Weights of a small GPT-style language model, trained from scratch on English Wikipedia.
Size: 14 layers, width 320, 5 heads of 64 (1 for keys and values), MLP 1280 GELU, vocabulary 23529, 22.6M parameters.
Architecture: LayerNorm before each block, no biases in attention or MLP.
Training: a variant of SOAP for these matrices, 459M tokens, 3504 steps.
Each number is 128 + 32 x the weight over its row's rms, rounded and kept within 0 to 255. Layers, rows and columns count from 0. Numbers have three digits each. The size before them is the row's rms in percent of the matrix's.

# up: layer 5 MLP up, 1280x320, rms 0.111, rows 716-797, columns 240-319
# down: layer 5 MLP down (transposed), 1280x320, rms 0.1, rows 716-796, columns 240-319
up716 099:129107089153195080098132145114105126140135091160125100076091143122107130126167132123122119081138128076149129116130118118089095069066143171113138153097123149075132144137129072143123091097175113097171102048135161140101110201120128138182125066
down716 104:063087120071101145163138123114114162123112119130097151093132063117112167136126140181127135113151141110163148149114167190185148147160158103174141164137105151183136098153090119110171104151068133106103117128166091097111167133101146133110115217
up717 092:128177102171134117089098171130144099138145113152119154145166140130124124156087147115154083128121110111137107187108162183117130163146095158109107060115090119128104117101076104073079091103152098149151083138148172111170152131135099166048123102
down717 087:160143120099133135157153154123148141108112198125121119108183146095147103127078077132044093123130186105093154141195154104158088191145116125166132119095129116114177116151118082144119112125153140169108099068071093080096136098148101136098139103
up718 101:119129141128103128092077151149130123113135140148136169138083112187102159175103129128121180081134136065165060120106085077164155107145157105079141112166150155137145084169147134092138077132113126040101139105111132147132134111133168088111095126
down718 108:028123094104026115076166081141085150178118120139143151102115144140103118083098104099098084135100084124183113118121148105079136103151162108116124098106108101149144103190136099140116144124103099120150118153109131134128095136086164114129144155
up719 100:132109073089112149163101094123110128185104149069102123095122109134116172133148109132106106143144166166156127178118114124084106082142132145140165101089182152113119143168159103139151149170138199120122082107124085083113150134170148123143119120
down719 108:130124121144097149148126122168125118137075123142124183094147055155143090162152146193129165134110121122119070125039151157080139173126119116094082142115138186127076149133161141134134182144126154143145112153126121093104115190169155083114131112
up720 089:165163059110144107099131171099122101108099102137138134146112146141142119123066124156100158164172102128148165190169136153128148137105141163140071124128074180143113117081204125119084126101135111057113107151137104064086100128073126127144087093
down720 090:122141113140143157152159168140106126185139129155099157138136075134138158051159053148078167192069120178079122112140094165164087137113140093160156124141130088171161132075104066123111140142102099156174101174114140094133170090085143180090069096
up721 100:095120138122102166138096135114118118145147062126125146112158159088177084087140155123110118101134173132117131099172190134129100172137209134085129192147088117123143179157082104116108083117169173133166139138099134119067120135111098145155196146
down721 101:120159111092131081124103134109144177124129129158155114092138173153144099189174099095162110113097169054177192131116130151100102124153130139138100122118187120092115038117111159107130150096086099110130080186144092221104141117129143137113128159
up722 107:133071141097147141149108139166147166139129172118210117100138184095101137129112129130098166171151110133099106136153132164089107117136161111079118106129127128164162128134137129114116115092143056149133143174125156081124138104149136146082133133
down722 101:114185121108146114098123113105103161112138101182105152155112160152128126182115145131138061124063123125145127098158133134177123168088144068148158130169085075105065133094146113117120124154117141147090153149124140098074146111107092133157101189
up723 103:061115103115142134153091120080132100109129105147133139074168125150101097131104114139180094171083119136168146095122178104116157131125083155107112143179108093135158081124173159216107064181142163091077102144160098126106168100140119150124107097
down723 101:182198086076152116085095109192185173072116158198157104084059107081047140142144155151090118095163120111141124157083164146145114143129142074093104121097151148115142221140078093109185150060058110124118138107161115045110127166170071140127150136
up724 102:159177152068136119121100163086137090128136098131148098092148059101125092131163087134065130098091152163189191088163077173099115143114126136123128141148146178117131093142170143151164088117143119080088079143165076155165117128206092156109085137
down724 101:106128086129187137128121073121151186139153132101151117043131131128142180112082127101109128088092074155113102108158088216090150132109067151102152163123172083102145106166124107123147072121080098143104088132136163140148130162122122140114021177
up725 095:137124116095112149135173149163078093050183102142182120155128153124127142118080167180178155118102035098060121093065098154037188144163115156118174137154175141097132106106132159142136091079087121150130137126149074131160134177193155093115158139
down725 093:142151083128149161162126129156122083147144107097131064098204152089146141094141165145172145163164112103129127168183122135142094123144072151130146078057081147119109118109145110118185130065157134137114172131121146083094100067098143120135090141
up726 113:157145146085166173082100093172128194108129097071089115143163114128055137176112136115107146173154139158155131091121111158143125160065102136113151130135109140168135105125108111139148119149124080156119129055117104128102145112119186047171078196
down726 124:158134140090108053134183100078196187161144172112193155102145129165206133197127132109121125149074164123127082135084155105161128120142110133148170187091131189118151098124112153088078158091147124098145071166148122105136108101137127154124180118
up727 091:178117099086142145127193087175140153117182133178104179094128123168126164112121165084149128065145104133149145100196113148143165090113131138107118181106052184132110110129180216126161157117137144158100144152097132104108102090140126122194184071
down727 086:180124164118105144170124106117126141138113098120125140111066216162144126055160187082111151175087160102139182140080112025056140169130122144214123088133086099165086130135158108095150146171109175106174071124120141151130081140169110120127136108
up728 091:149117142101154128114092075120162107170102071108132083086208128146100169176111084057140156117177133139176123133148142152160130155127088089135150126111065125125106144150133141109154074158086134097128144151117105157095171150114142172182083111
down728 110:118133087149169120123105060160165085136108124132106126149102129083061136178084097118176122140152108202148188113185158131170094125110077131100167146074100156124134159105146158076108153115163078128138088144119186091144119131137112082063032143
up729 090:128091119150163155140083194155178159169144148111139090100121160128134168140149095141132152167127126081084139128119108150103117119089097144132134116211132080081138177139124131125103145160128045144096122166108129081151116118106150129086141212
down729 105:125075152180097089137142154126136117101148088103095130155180124161136105179119132112131121181108158106175115083136151123207105082102140171231103157142111114133113135142114145145093060124081120104099111148103138121157136162084184104158157176
up730 097:119136116157090135099179098193155126078100145155108161139150155166137144134182187090053086174173176111079197078098100086164109130139125180124052133133091104134178157148096113146073161111091093080124102149119169184132139124145099130105089083
down730 095:155043108127211158132105103171210170089177143126142100112117210112138178175177042177159149148151096143150098156100126052174094112128203189148133114083153174142144131109180177102132181113136129147084163130158130108106095145102133127123146113
up731 108:121079146126070156154069129168173154146146132149159123153159098114130073161118139143117116086109148135092141123088095196128075166130175073092097153173100116099082163090133150133092138137118121127188126095160115175093166150139118125187139114
down731 110:120107133089132162098081104125120128100124099129124119141109133131141205118126199125152085098117140121133144172137034158095109103165082124141126128122132098081183178108070131143119134132110120152138177082114153107168184122097105140092246136
up732 101:119121178130142171114141061152213135149131129154087157179165101119126139196191127161115106093113122150145127176116149140126175078132076093112143212154103129086117140131160077108141086182106101104165124145172094186200150099128152159147158146
down732 108:105185125165155124115117182169106100142128118122144129129103116139149136163119162150132148153142178138136132142107109127123161085154124145174086103139133144099107152081138097078010117156116061094121105063139158099080137125131172106126134152
up733 099:111153139129127118208056183110122154169125128151159149172084139091078123081136135178119139087152126141094099120154184132116162098112140080133144083154132154141134094100157101113128106114126107129112124046187084206134138104081076111092183106
down733 105:189152116121136085103160131097145087199081133062163119091100100127126071169219171126105082150104104065096131122116108098088087063110176211110145149092111175124104095138150141171211105120088157146136097159152150108132108068127064140132175190
up734 094:115146129109093075131164161080143094142138138125152086125105142113116112116151161156108142111197146142137136151159150077150102126111108089117113081131157162135083188135152121123122090205061140097057188199124158108126117163153158102138106179
down734 104:185121142024152113125151110116154155097131156194046118195132141101129171112096088087107047145134151097133139146121110105160164098145129074114136120102168153092118043144113144110136096130077197090112092130125175093124175147165123119140078150
up735 097:159119149117056181140109104110119023138169153071084143123167134126124117137123135082148087160138192092138110154069113100115119093099106166078113148034162155102131121173133130124095157089173193124133143089118128087186093136179109120111118140
down735 096:124183125113164127138100126124202113144102145109117087111154122131093076106048123165083180105083099138110150102173192151183121164104132068173165120172133066136169063109124090119134171141136069134096147123151112118151099134121195085090122169
up736 118:121124063145070122103132130114113131133154169163180179154194174175141040142189170082112151090151125110151158154109152210114091096075147113136150164157084111144075194148201115104143175169137145140160127139114144148131168155141157150170106132
down736 124:149094152118084154107104074102129163128143137095107124093190173169108173157133166199116189147102139181049124153132163132114171058148126148104126118085045126146121080119115163061138108142126121149121146159117111117160064135062125188120169109
up737 106:124112163111118111108151079138141100190135139120135205130110094088136132137104151081131084118170101147099163117138087188149163079169149121079124084148126146157121087133104087117116127151078107169127099158164105159123168167074158151115110130
down737 102:166072125134092143112123164116078149067071116119118106101156165112149165161129076149158143135183112161131140186123140094159114127117094109106141113139127178158160107168176138101101140116107090115113143182091126100113080144149143099088179100
up738 101:070179161046143082101079167135140144114146132192140145154121158140187123096154111111128178118078129107095150143088117165112098140091127073132118115109092135071064093159074052133136106128039148122107165142089128151106160138133117146136138190
down738 095:123145171175132188164112109141095168077101126109099178129172153082149122145125177111106148125140154178169129149129147115168123139139152137168123103160133079136052100090138097171136156139087138108079166164082160180041115165134142168155157147
up739 097:112111157091151208160103110079152065129087162132151127147104148133130127092115144155121108133110122160137111152171099131216101150097104107092119124105116161117193171149180104166127094149151092135162130116112102147085131166122097128156092147
down739 092:072152132219117091063152112129116130057154180120119149140107166132164157185128126095130123071161084117133132150096139099140160080106151141133159147074108036138123113107107115157125150110127104150035133100153101145142151131170056133109108098
up740 105:174143158075151189101122068130085174131134159136130066108175197152121075062165084144122131100128161129098172174121134163076172108161120088125196142118147176190069110121106060171102134126145144116192169140136085116057147122125228157071132137
down740 119:112131249113163127157142134184073149158100139115130143132164156183140086051105073134124141143187104122111139180149129097116156130140093151151087142065153143128110088115103108184080146189104180105188120157113114148150110107129192188107100141
up741 104:114105153095090113129137148183050072163135107106180116165167091118105094165168170127131138141153157112132119140130082131125080124145118113159116096141102172161127101173121133125066181155107195147073131155116153159059153130150140154191123076
down741 095:146134145091127162118123147144172140068140143092138109127169170083179188110099120125147130086062155136109166151137146150080144111107151094086112145125149122116116098091075166139149124143116110120102088079123160155135111131096076100129137181
up742 104:115137111099095136080148126067177132089172203129177106124109061135079127099071167096111128133121129109119088152169099202168125135198094145143129054183163126142128092111192150147110112154129115146127061125103127127130103164125161061122118155
down742 113:096140141133144137074082098131171104126115163105191160168132091152065131099086159089161114103113072124156145146093118167119086132137118133095131116119157140067164126123175192096064085130127094158171116165102106093130098139108219155204207129
up743 094:052115146113154138069115142089118104113130112162126075132090135128176159087178113139173142139146068104203174110131175194121100141135144134112119113111134137131090108151163109143100167095085126124097128112105093124097196117143154092105149119
down743 096:098069150089093151111113137101152127122154074101112133155107145096142138087160107145077119127134101103178166122114058126129127131172097145093050126081127117143082119105070082094156173114098097194167169147161151115137137099094142153168150099
up744 097:094199180105153119128128122076162107132124096083103116108157157161125154130142156104175154109110144129143174168155061170068142161120109096146131109162131148127089118162111104113113130080135115134143171144136168089130154214134106109165151098
down744 101:068113199123162177145129118179110169152143121092131131145157163155163096126101106149132147143160107112130107101113176135091130136133162117125104099095132119178130104165167141114121161164149075152083138072147104126064101132129118112128103097
up745 094:138099086176146177181098142096150143128086159178191155113170093096156168168077076146123152113174085090108059121142132098091120124149145104102131106180133122145084087105125110160091136137118117115121145114128114068087159137143123150063171076
down745 101:096115132090125139126115115144092087131170124142209097124183114076145134152168035095113140171119096118142104129107139164172136157179126187111090121136105123231123156151126126099134139120121159093107123110108136091105164081181138159143174151
up746 106:055103110160110105124118143197083126103152105105124119101144110123145145148124160188150173128170155143152121096157210164184141132108137096081059097144118154052108172114127119111118167131136134129149129073101078130124118130128172172065145094
down746 095:154152130078111123149072125102137117134136141128152138170123217144185140113096117138127097132130140085137111102176069070138127185100071118065177123109149163180118062151121092123084066140165123088140112185185138118140076130153048109193119137
up747 091:080164129118165164100131132128151119141165142118130149137135150145190095198129150145128134074156121172110145174140137107172174124091143130169156147085117135119102097135118078074123119106122058194196117184161176145121169139099154116137118174
down747 097:133084131098155133115139098133114149117123117124103152115136209155096146136044128124125152071105149183118087064135188169150169094139140160071150075137149128091150139122150082105138134171129117168069129112146115164118099138097076178178144104
up748 095:141204139137123120090155127118099093093136130175098121107150172157119174126123148119129182114242118126111126149092125180127182162123113120117049113096108150178168162100072132078131088067114084133080113127110095096125156118126202101165120133
down748 096:121145075113069130132157051151161146151132132084085139160084193148089191128155172123118129160099189115158117148122171175131164143138127123146027113129214079113151084128108139162173084143169110133130100146140085096142133088170098181162112153
up749 100:193085097161189174131159180161122085090171143117090163120139066160097142124133192094112100181162184186100188105137099096171086173081118149101074182154162108140146079208144183136119124130103105081167165091064150083106120091064159133109160169
down749 101:151105126196093142108117136092210160096132129122104184113121159145156134124130138111068132117138125164115085163123083126155174123115069158118110145136218197138121099128106162135088139102135149106108146100154106163091127112117102085079090128
up750 129:101091133130091178123166078106160127144102150138145156124148114074165131140124184148143127109124179091113116185092092148125107178103097144146161100104146163162154112191137139140095186074111150150085185128166119147119204189148137116142169149
down750 098:161092171138100157116097116137121164144103067093108152155131231090141059170063118135143182108121131159140128143166086172100146134088131117151174144128071148068158106119138122087144100162150079112137111131109125149154107120088143204122162116
up751 100:166135152137129123150131139103177157085157070119171109104090130122127093128149121162118119070157095110107146091133159104049205089127086121172082136077070144170097133169150141136064058147116065165159175145061080153150126194112152122080167096
down751 097:098130132138100053088077092123117169154079187136135154158110125198091152113135107125132150120131069152111154146126166140091101133107144153154161153136112148062140141096118174094160162073098085095118124107110166111146095122103166158180127164
up752 092:113091058086125087113138134151107133167144191132111161150121063077178181070125087134152200116155100153174095140123140154118157121134133136117199135125112183127104081139061153128128086091106073132170100121122125130077114122175122175123125122
down752 097:095120152168119122095157098159089119104095081121095115119150122107122075123144194142190108157145142065056150086131111118129156112086125095147089143113144108137108117079169073120096117210072149071113134162107131140122132078159108120114118156
up753 095:086108117132143116116146189156138082182129180167153160143182171152155114103090176115175185096179140118061146177121069101183158101118123112122144104135097127082131149112156069138122101144128114159085109146095077065070105166129150121142152138
down753 098:171153155097165081125215170089088092111104143134161113141140071138089043119105085129126135158084131183135151143147129172100157151143138159135118128126096135072161177094154085109126156137123091119138055136097146142064127092155161081144150151
up754 096:116141101182165110126118107105119083139088126118164161132131136153141092141106146127106126129100170123118115147123125145133109122188141188170170141157114103098066085172117172096169163146084152132113201112090143127159187138168127164087151123
down754 099:124157135103170132137110101133140147078096147140152109159131152121127152093193062122143108093162108128155107113157137062117145091133079083156080084142134149106173091083109103129111181140151104157117124142155154169136119126153119131059166140
up755 102:108095082102197111128157133160074050111120107163132148142113126174135135061139097094125182126120094104117007095150120126109054168176167138117110146082106117143140102143122139123099171130147071145070175068159129156073085114112075118073120133
down755 103:128124176188105219137153164153116124107122090108089140146131108123121125150164172085129050161185110151116097149135132162126145132119102109191095145082112152114115167164155071139114121145140056200127118172104179160113079114176127110117146174
up756 095:126150146139099084103101117187088124141064144069161119139065149136144139159177170132120143167120127124090156162143122144122116123128171177129126179170051124104152125134081141142169135150133177148185104102129062114082138165092131149145134163
down756 110:117124118143212083138137064146126132117160116159152135107099081112129101074124159119141143160162145140175165124084123160129177140133117139178161139161075104163081134121113120142080141102139177119127089082140109139079168152164127100146127136
up757 096:169109123135112107122143092161103105137140101155140098095154099126166053168151160107179146111185102103135104156189118104101093115079110179141074138116128163208129156123130106121167155142131157119173090128088175143142169113130134118092120162
down757 104:110135013145140109141106073081134103169154089107163094111121116151129099092051120116149094143148126139121080130171142112121118121129128107143108191123112139173181185123179099086075130161150145063150060137177114142104113136134206097106149128
up758 100:192135138171149154136137141089195106160113089068154166166166173103162173168188173157163149116092109164122128046134104159060105164175156134064149090073113113130152101191118111106177123114128123103129148132146122072091116119161125129136085162
down758 096:133136077122047157127148121153073127139161178147123079079105123067154143110152104150101174137115125097152133173160108160165151143078132105095089155128117091155074098108119133171150128088148133146120132140191124128131118178161106133093182145
up759 094:092071062047152145172172106138181146129120126209131124104109111113120164129135180135121091100115142063127168094150078134178139187175092123114158129128155154109159152137115127189111153140081129116128130095136072146127100101155126124150098192
down759 096:130139152143126146109112124109109141082136099107133100149102126120097128173151165139077104121104097138109157106113171138135140152070169153210132104185103073073134143145137148115157156143151107125084154130210188168108164154105091115116161175
up760 101:151107106124113122174165156148141120091115171115069088150140037126221213125071096069115148162160110198124123050130164113164137109131155039124173145121126217131126106080136144118106147081106119139146154119138108185068148168106194085091114117
down760 109:099059126153149169063168134109137146175132126122114091149121145197145110183110144038148091093120153153159146103108144093108178113146160098127079116145160159156189132115090129134113112162095074115112149126154161144155135150104159111159205074
up761 094:105137189185184146096121111073089143193148146100135133122101120159158141176157112136171115131161075060121163095141186141140138119182118090111136047138126119128147114106160123111154145183132051115155131185064147135124192162149161122108155106
down761 093:131108142161139178063117086097109100103142132129078136148170112184090166096092176108140160111102115095106094180159100115103158101137136165153163115079114153063121165084187121150165120141150124098150109089155137119167128170135118156160143099
up762 096:157175124126104102105126134180104158160129083081118221109089140128100113121093126091118160089128169138163107165108149163109146115168122132113135147114107157129112158090103106153085171176124073071164118141159103071197166112133116111089160146
down762 099:128133117102221177138087117088136089084081179142124144118082067132153102130156104092119123097096065139108166135099153120147141080146124115075136150105134081156175131185180121171136109104095131145131171109085106110093166138154095126115128123
up763 099:154143186127167102104131163140114147119134114156108093124124154131082095146134093158192125175077112097099081192108158113140139145126096182165148099154127150176107170132121118139135148123141118187127069141130145124103123128151120120139093101
down763 099:148110133135134163148172185158107141102069093164156140136119154125071072136157149124138109117146128150081115141153099146140164141111171092162128153132135126108149121104103124120130186139079148125136122186116164157182124113113160102143179128
up764 109:174139140118126113116106181097119125133116142171150170105119143111154085122116125107131074150116169141136167152116108126162170094103140148126108147119124143125113096182118101079102133118186123147177124123127149129163139178106106170154123118
down764 100:098134137105141114160188138145098148173152106092137126181133170105115102132114101140108085094120108162187180088068105166135100169106099121116079181135126115096137129126142088153120140121165050119084087121120124115060082141120195172096132117
up765 095:127150114123088163116122192126165109147150074165109070144173129130131150163075122097158121070078168049144146099059147141110131113080153063108140105163110162129161157132077052133148102144113136149097085123156126121090148112132124064194146082
down765 099:142178181145104087153168123113123106091058167147044121111106113132118115139104154130064154134074179127171147126079116171054107160179148089120117179114126121103133072148100147083128065153123176123109124172118151145109141126156167137069182135
up766 098:181131054187126146055155112145149152073106182114117123088153141152109114143135163224138104163119109130136146080103103084167069074095142131126132127094085127137229128110152128157097106137096103155155145114187123093090175149129158128175129161
down766 093:204134151076128134142065100167062109158158140132103156125089127118074155122097082080159139117146139067097122150111089140109112126132163120153123116170109101179092143123139105096203133144109172090116124139162188140103128089122086102084109072
up767 102:058180166182136144168107103123155156154171107116126137118101130170197184159175092091108066065101112068095161242144099140158070149122111194095152146137145137161056137131136155068057089084108157156167139112135143140107139136169136119093146091
down767 107:090110126157150095136092151150096139196144046137133066112102110184149159121162139097103115118167148101129194182151105162167092183144142148129113128138154122146100082138114150118075113105089210171127170198068137097086110129177098111149145118
up768 100:192153192086146109105112104154148126111143137152125178127087126134171131144121181162168130106113073175151126061116199124142089105098122177174105113154143095158144133149076138172096068120138115113117187138131150091197158162119151158165132134
down768 101:096131105129117153161101113076124118105136144061139121144135141111148131164114111126101135153130177126079156127078092135147112133124137170200140188130111225109187118122162123141186157125121153138132097155161142111131143143138096143165135142
up769 090:129116140039077140105159150117129127141124077109105056120144148172110136080172157126137103110129086109118114154179082186113170117143108181164177141138111145135126117173093073097039159082145127085123093127114168164181106132115135114100099094
down769 098:082085140165055092130168146127119149136165159145137117168134171121143130174119122078155120105139229141108129128105146132181119112107185122153122092159067148162156175073135152141073132198166135134133146145108099118110101079099123086098135126
up770 096:211104156126149033100066131159135190140150078096154142150096102159169142093152137114115097053141127127136129123149105180117129107120166128158148138097117146157195114154146153147090114145152049093095148162135059141179123168136132097074150176
down770 111:120093104076148058209091209188131166137116135151150085104137137162192123075159100082154120075122135109143168059149115182140159151124111114128199152135095143143109107197158089096118125125119120103184144166140025144066161128135124109165094118
up771 098:163166121094145087223163107090134143091144129143156119162124068115191145164103115196061177103115154152104124158144101130133143149157133121140172138132122101133185132080134143110091152093176161080136119134058104093032108192125134185093125163
down771 093:098102123082094170106128163119108141106101094193137189131139116111121136105177114124108124109074144095106125128167131167115172130143129105153134120143144152111098139105107161053176161110116113175095095150158130160178168143101127126194092122
up772 090:108090118153192157120087077084142130063151146100150095053123122135124171094133137132109125136121123155153084131103148109082138092096118140137154115102127061153081156145149133133143141049044136189144165113127141123117186101115113162127128193
down772 094:170099157133157166125149164192136101110095140085145144103139135137140099087169186156075108155135103082123114120161137145165136208097169096116148077141097125144149089155136117048140110147167069080063096152176076130130129147174196107103179117
up773 105:125139090082098175137113100146145178066106097135136075163132188146134119121107153109107101136142116103075183112168142174121088119104138158099063160096128137130103124126133105080122140065116178148144175101144100146119098146106159153193160152
down773 096:141089167099125139123135128147132128079064125135189102155083180143159130144159125172137195132134136118132056155092080080163124099153058188110153133139114118131158143082120159108097138155122051099124107125132153149158097111142169182110173121
up774 101:098115092100197144084081120129087060173106142156100154093144088085138081111101127144086090139127100112118126135166105131128156092148128126144169114117142122153104103073152086118113148126063144127174168129073162099134178102156111172087138113
down774 110:114111090189189172177076139119121097184103175113099098107152123192130131124103145122156143156085115099114176153139164091076165113146203124117068172156095123082142088167096152201156084132113120176089164113123122139152154170087123201129125087
up775 105:129146088137127139124085181129166124121123133094181090114161158104179102155182154104148168141170172090120137093104166165147132129084147163151119146164110125185091097125144110087188160115117176180119177145091118167134088101124145115111095095
down775 102:099120143147165121138155159122109169113101114108077103165197109155078124165110154172134108166196101164127173084158142029083092150078131177137136060124098132119160179143173125133149157138134118097132096108171123124159104061118168110095119220
up776 094:097104139120111099140116117174124146105129144189167130135107120112148142101127148133202200123137106149093079149175150100146133153136100133066172100123140163150141158148127133107087175118095116166106152101111203178138124091139067120120133075
down776 099:151108149138150087150187104185091104099088169129114137112104175156077124054095132160099151168141117173171070181087125125111082161133153121134111126108085128094178105124156139122144074148145189109126135128122102150154168088143154153199144208
up777 094:149078154085093144107140113140116118134091137098085152112082070175170117128208141161077144118078168118151077117081124147093134080104074140090130150116126107173094147152101144176105130130140089130125093156108086147160118129130137110097070149
down777 089:142185187190086093138088140113126166071076108148100089158178176144117122145103187207105114081121099049123125134177109102105131114111144054172160127133175106121078117118134139160109149153137174113086147117123089108138105174148148160151140130
up778 091:102154045074180133117083229143132147171101140114148199081093084138103107053079099100082200163162133060127141137109147147074141101093114072154111111124128131113152163137146107115178074140195145157113155133095101154114150140128145158118101116
down778 092:130110127121161124056146081110216201106114148146116057063182114163151173134123097112119119124173100132121161139116127097133083127102108116109107187151085176133172079131138112096119185147136207100117117109143117113144154163110110182177109138
up779 099:102126126131137136129132125123108153120091178142143158095121161133169137123144113130149129079093053113135212135100115153103036171098096164157079144183118175105148188139168080113136091094134129144155181115087162084155119100097121145120085107
down779 097:162191105155070130137125135175138119105137197120144075103079167139090113164081089175130127125115086117128128160092149118129130143192180091128192166118113148179175114160123069154121097161145140130105116177086149081116071158122135102120194151
up780 093:106109153090085105157139140155113160109120070098189055188138030173151139112101160135147136186145105121151121121188190162124092131095125179170048105141126114142153146133122154114143061131090167105164099146113107102131121068147152141070058142
down780 099:127105125062078219146118148100130133180078084140121095164070109112087191088154157101070173181119134103138131110160145159149135107134145152143149077174147130144111146159072068212128165104109142122134130090131203173103149115153139165102204168
up781 102:148175102113146149131163152073144158105087136104152108084153101164116115170105127129170074122174165152118132073170105175141209148085135193096179069146119153185067135137126088173108165122141090088132124175102138134124142095139117051069122121
down781 105:119145112095115167133179167115107121156092106097090095168146096143130147125173157130126092124124192080090193087142104130151213116128136117147115175130164113127125172189148113128128142120132133110134102140115130073089145142139107171137147091
up782 102:122136114121104069141115178118153095120190168072174181113126162081139136147220150138097151102128110190162158125045129025117140182177133130126146107198081052182116106143098134087083100118089136123156122138098063159160175145161192131077110168
down782 101:157139183143102115172138096180120058142058081087161092109085070091149074096121094129139082130114147140127154109068155176104144109112103098146161127153175138073114148074175132148061171161118135130165097159147129190130169138131135097094143093
up783 099:170108106075198157110144151122090144142116111145146131133141132183114106192132124094094131114107057099171093201133120173124083161141144114125109088173128152130153099136158173126107118084167132149083077123124104073099172124084102187119106156
down783 106:164170095183155125150147153090129164090129122098063143086149109150166120149069157129083202167144115093107199126109099172121172118089115175144141113063129168101104175127158084176149157166087129063132095175164158151101085148135094108131098128
up784 102:135148139168126136182138127141118126191107126166132189162093097130106188127129148138131113174118078045101138128197110082124114086141133071077162143126183130139111122141119117084087127169045097084081143152097134133106138116115173150178126133
down784 098:111120154119098104114136141118107165147140123137109138116100092143093107198105186112175053110112171121158115124170124162074142172096142051128154164125064111152127152140139088121061119118126137049073072140137116049126123122154107061134099090
up785 105:130148094095122108191093178134184154128137115157163112076111156104146107080078114127146104132192116098116094200137132146085094171132119196185068171086123101122188144167137099097156146102121160072150139119163120171046140086114125128154126075
down785 099:113131137155057153089135092084063083145127149167048097127148106074193128153159129189132180113108133080115179158089175146129175124151132118169087094146138207067152137133096143103124166099144165100120129132120099156074142092100099157090115090
up786 098:117153088093108160161137150102090135106180179120115162167102070117115112121080108126174143128135081124083137115070127119091209137104114153117116114111158139132058151131174143112113093088171175085176101145132090125177178075180145111144155147
down786 098:104135135111080078088212120093134126127108138137206120131125153138139126105073078139131163109104154182118137093083092142144071168107118163122095151142154109124156105058172132139146112095119168107151165143159087105150149107096149131189137183
up787 089:082103077129146130146150138109092124136196094082155136212137123105110130109143148167082136075139125150106133117083168151096119175180126154123114161122154129142111109114124152154093096112175086162132057165146172097129159134089143160100118233
down787 083:125159115201200071081079146114131149144157114120101111127147140130103093151135132116093154132102151119105138135206090143139133130121147129144145112168111082115138137146158124156174139181196099154138145125104164126043196126094154123143151110
up788 097:151113114149111132147104167126132125122033095151202111118095154125196139152160142098133123163094144133142113165109089113076192116166104120111090090129116129173123121067166142110093137121130155112114104164170124175122157131133137105150103113
down788 107:126113104095097090149111080057167130099135139134208093162115102175122117150135084189112161161083173120162134170123190107054082156150110079082133075121115138136119124128149118117087129134177120130095170136114164179129090138119178134112101128
up789 095:084136106075146172152137111108109138107115138101151133133102134120119182157137135060185113104109112106149107105107127178144151169152105147109094076120090203146121128162119128143137142103076115109166111114130145129157164153108150101102130134
down789 086:103109122161126099118156139143131113109107123073113092104132186087190079188129086137095146096076105112145099167188103122169158150075157112146095082168123109146101146063123135141123145199202135124130117127082137113103098116147155215139122057
up790 101:196144140115123129160089098171149175141125167132156152118155170115126139122107121079092128086157119152115170112115096144144149177120131107091110115078139192151108151131138132056137137156102115154103113144090147084105143132103116146170127120
down790 100:186135110123112124116086145148085057109156127161135113099128138143080127134122156096112158152076111135094147136079170089144154114153088130078136099179094179138155147133171137121168157164087105124133144174137118119129152136164088129168183154
up791 092:148058147137147141151114126103116136199107152139046137151150133127163167195106147099068137101138105202127189119066107073133141123161146107131182118156143174095132111143099126113084093139083135148026158184132112122127134132158159131124074082
down791 087:102159139168140161066056165163120092139111093142127072143119154116085121118131125219141119130055169060176096137180089122078119125114084148068109115128098075150121125186191127114083053141171096142173146137094148139091114156155117106142152170
up792 117:157069159122084157146166112145062088145174100139151109091226142146162106120124178127141116057164097134153153114115099145107100183138137109162126084136106166112128095198116120094076141077106154117152126097120145156135158174127160203200102130
down792 098:068114128084079172153037137152140135073110155106162159168157119167151160127065138190105092107086131139100131103128123112090106174120142099101068134088165143137122172069151136158162132101163124139115154114137089138144113162122095186144160089
up793 099:113130074074137190153132099168109113105114114132105150195135100080126150163150141144113142096152161072143125106108101145138101137076091115142143136160120164144192117181102126162130119134143154108131150085145107121132175101205068189106145128
down793 095:204111148156121113113105128100184094152147102120167165090123183183157006080090169084121104142137100158140114138127162108131137129210136128121081147064147084147144152110124128120142147132126094133094127189154120129173100134117158142109101062
up794 102:147103107102161119100124089145124120144144128156137134164177101087062140121107108163188121075109074104053112144076112205103100117208157179114127076132149121182173113124192203164102072117126126189158118105107158122081180095167137149145127169
down794 098:185104153104053091103197107092074073074142099108113117165148171090096118079128172146113120127118133179117060198181103109068131154129094079150062158168089141126114144150091122069153090122118137118112111086136145127116082169139097169135130140
up795 095:133135128154144067114153162062124155167142136215151118084130120110139142155086067203105102133136128135060134145173133156139090106101172131169114131109115083086113124081094129160149118136145151116083128079150143123077122137137114092118147094
down795 095:142083117078134128095140110119128087173155081154112180090087087118149109156102038068140102149071093105177162180105113102154104162101104093099112170105131145169122099097150175143178110128103177141090136131179131104084164105130132123173139177
up796 095:144098044089091140110091116118085141131138101177139175124085130089151193130108152106168103171124113161155118145138144132102135144103161153099163196138204107132212122167157136120184127122155087126145128165163161086104150139142116124141158177
down796 084:119078157145141093115082170143056161093122101070098135171161134137149094100091122112120164155145121137118149132207114110170082152102123139165124110160161109131109162119128155086140133161137192112135150118109099119131154123143112130129175113
up797 096:135121195193067167164160111105123199101104132090122099152136114123161085190130104115081149127132090153106044121098133159121112105140177169078162122113141110151081114118158093114097123095095162141141108095110135078093143123118132081127121155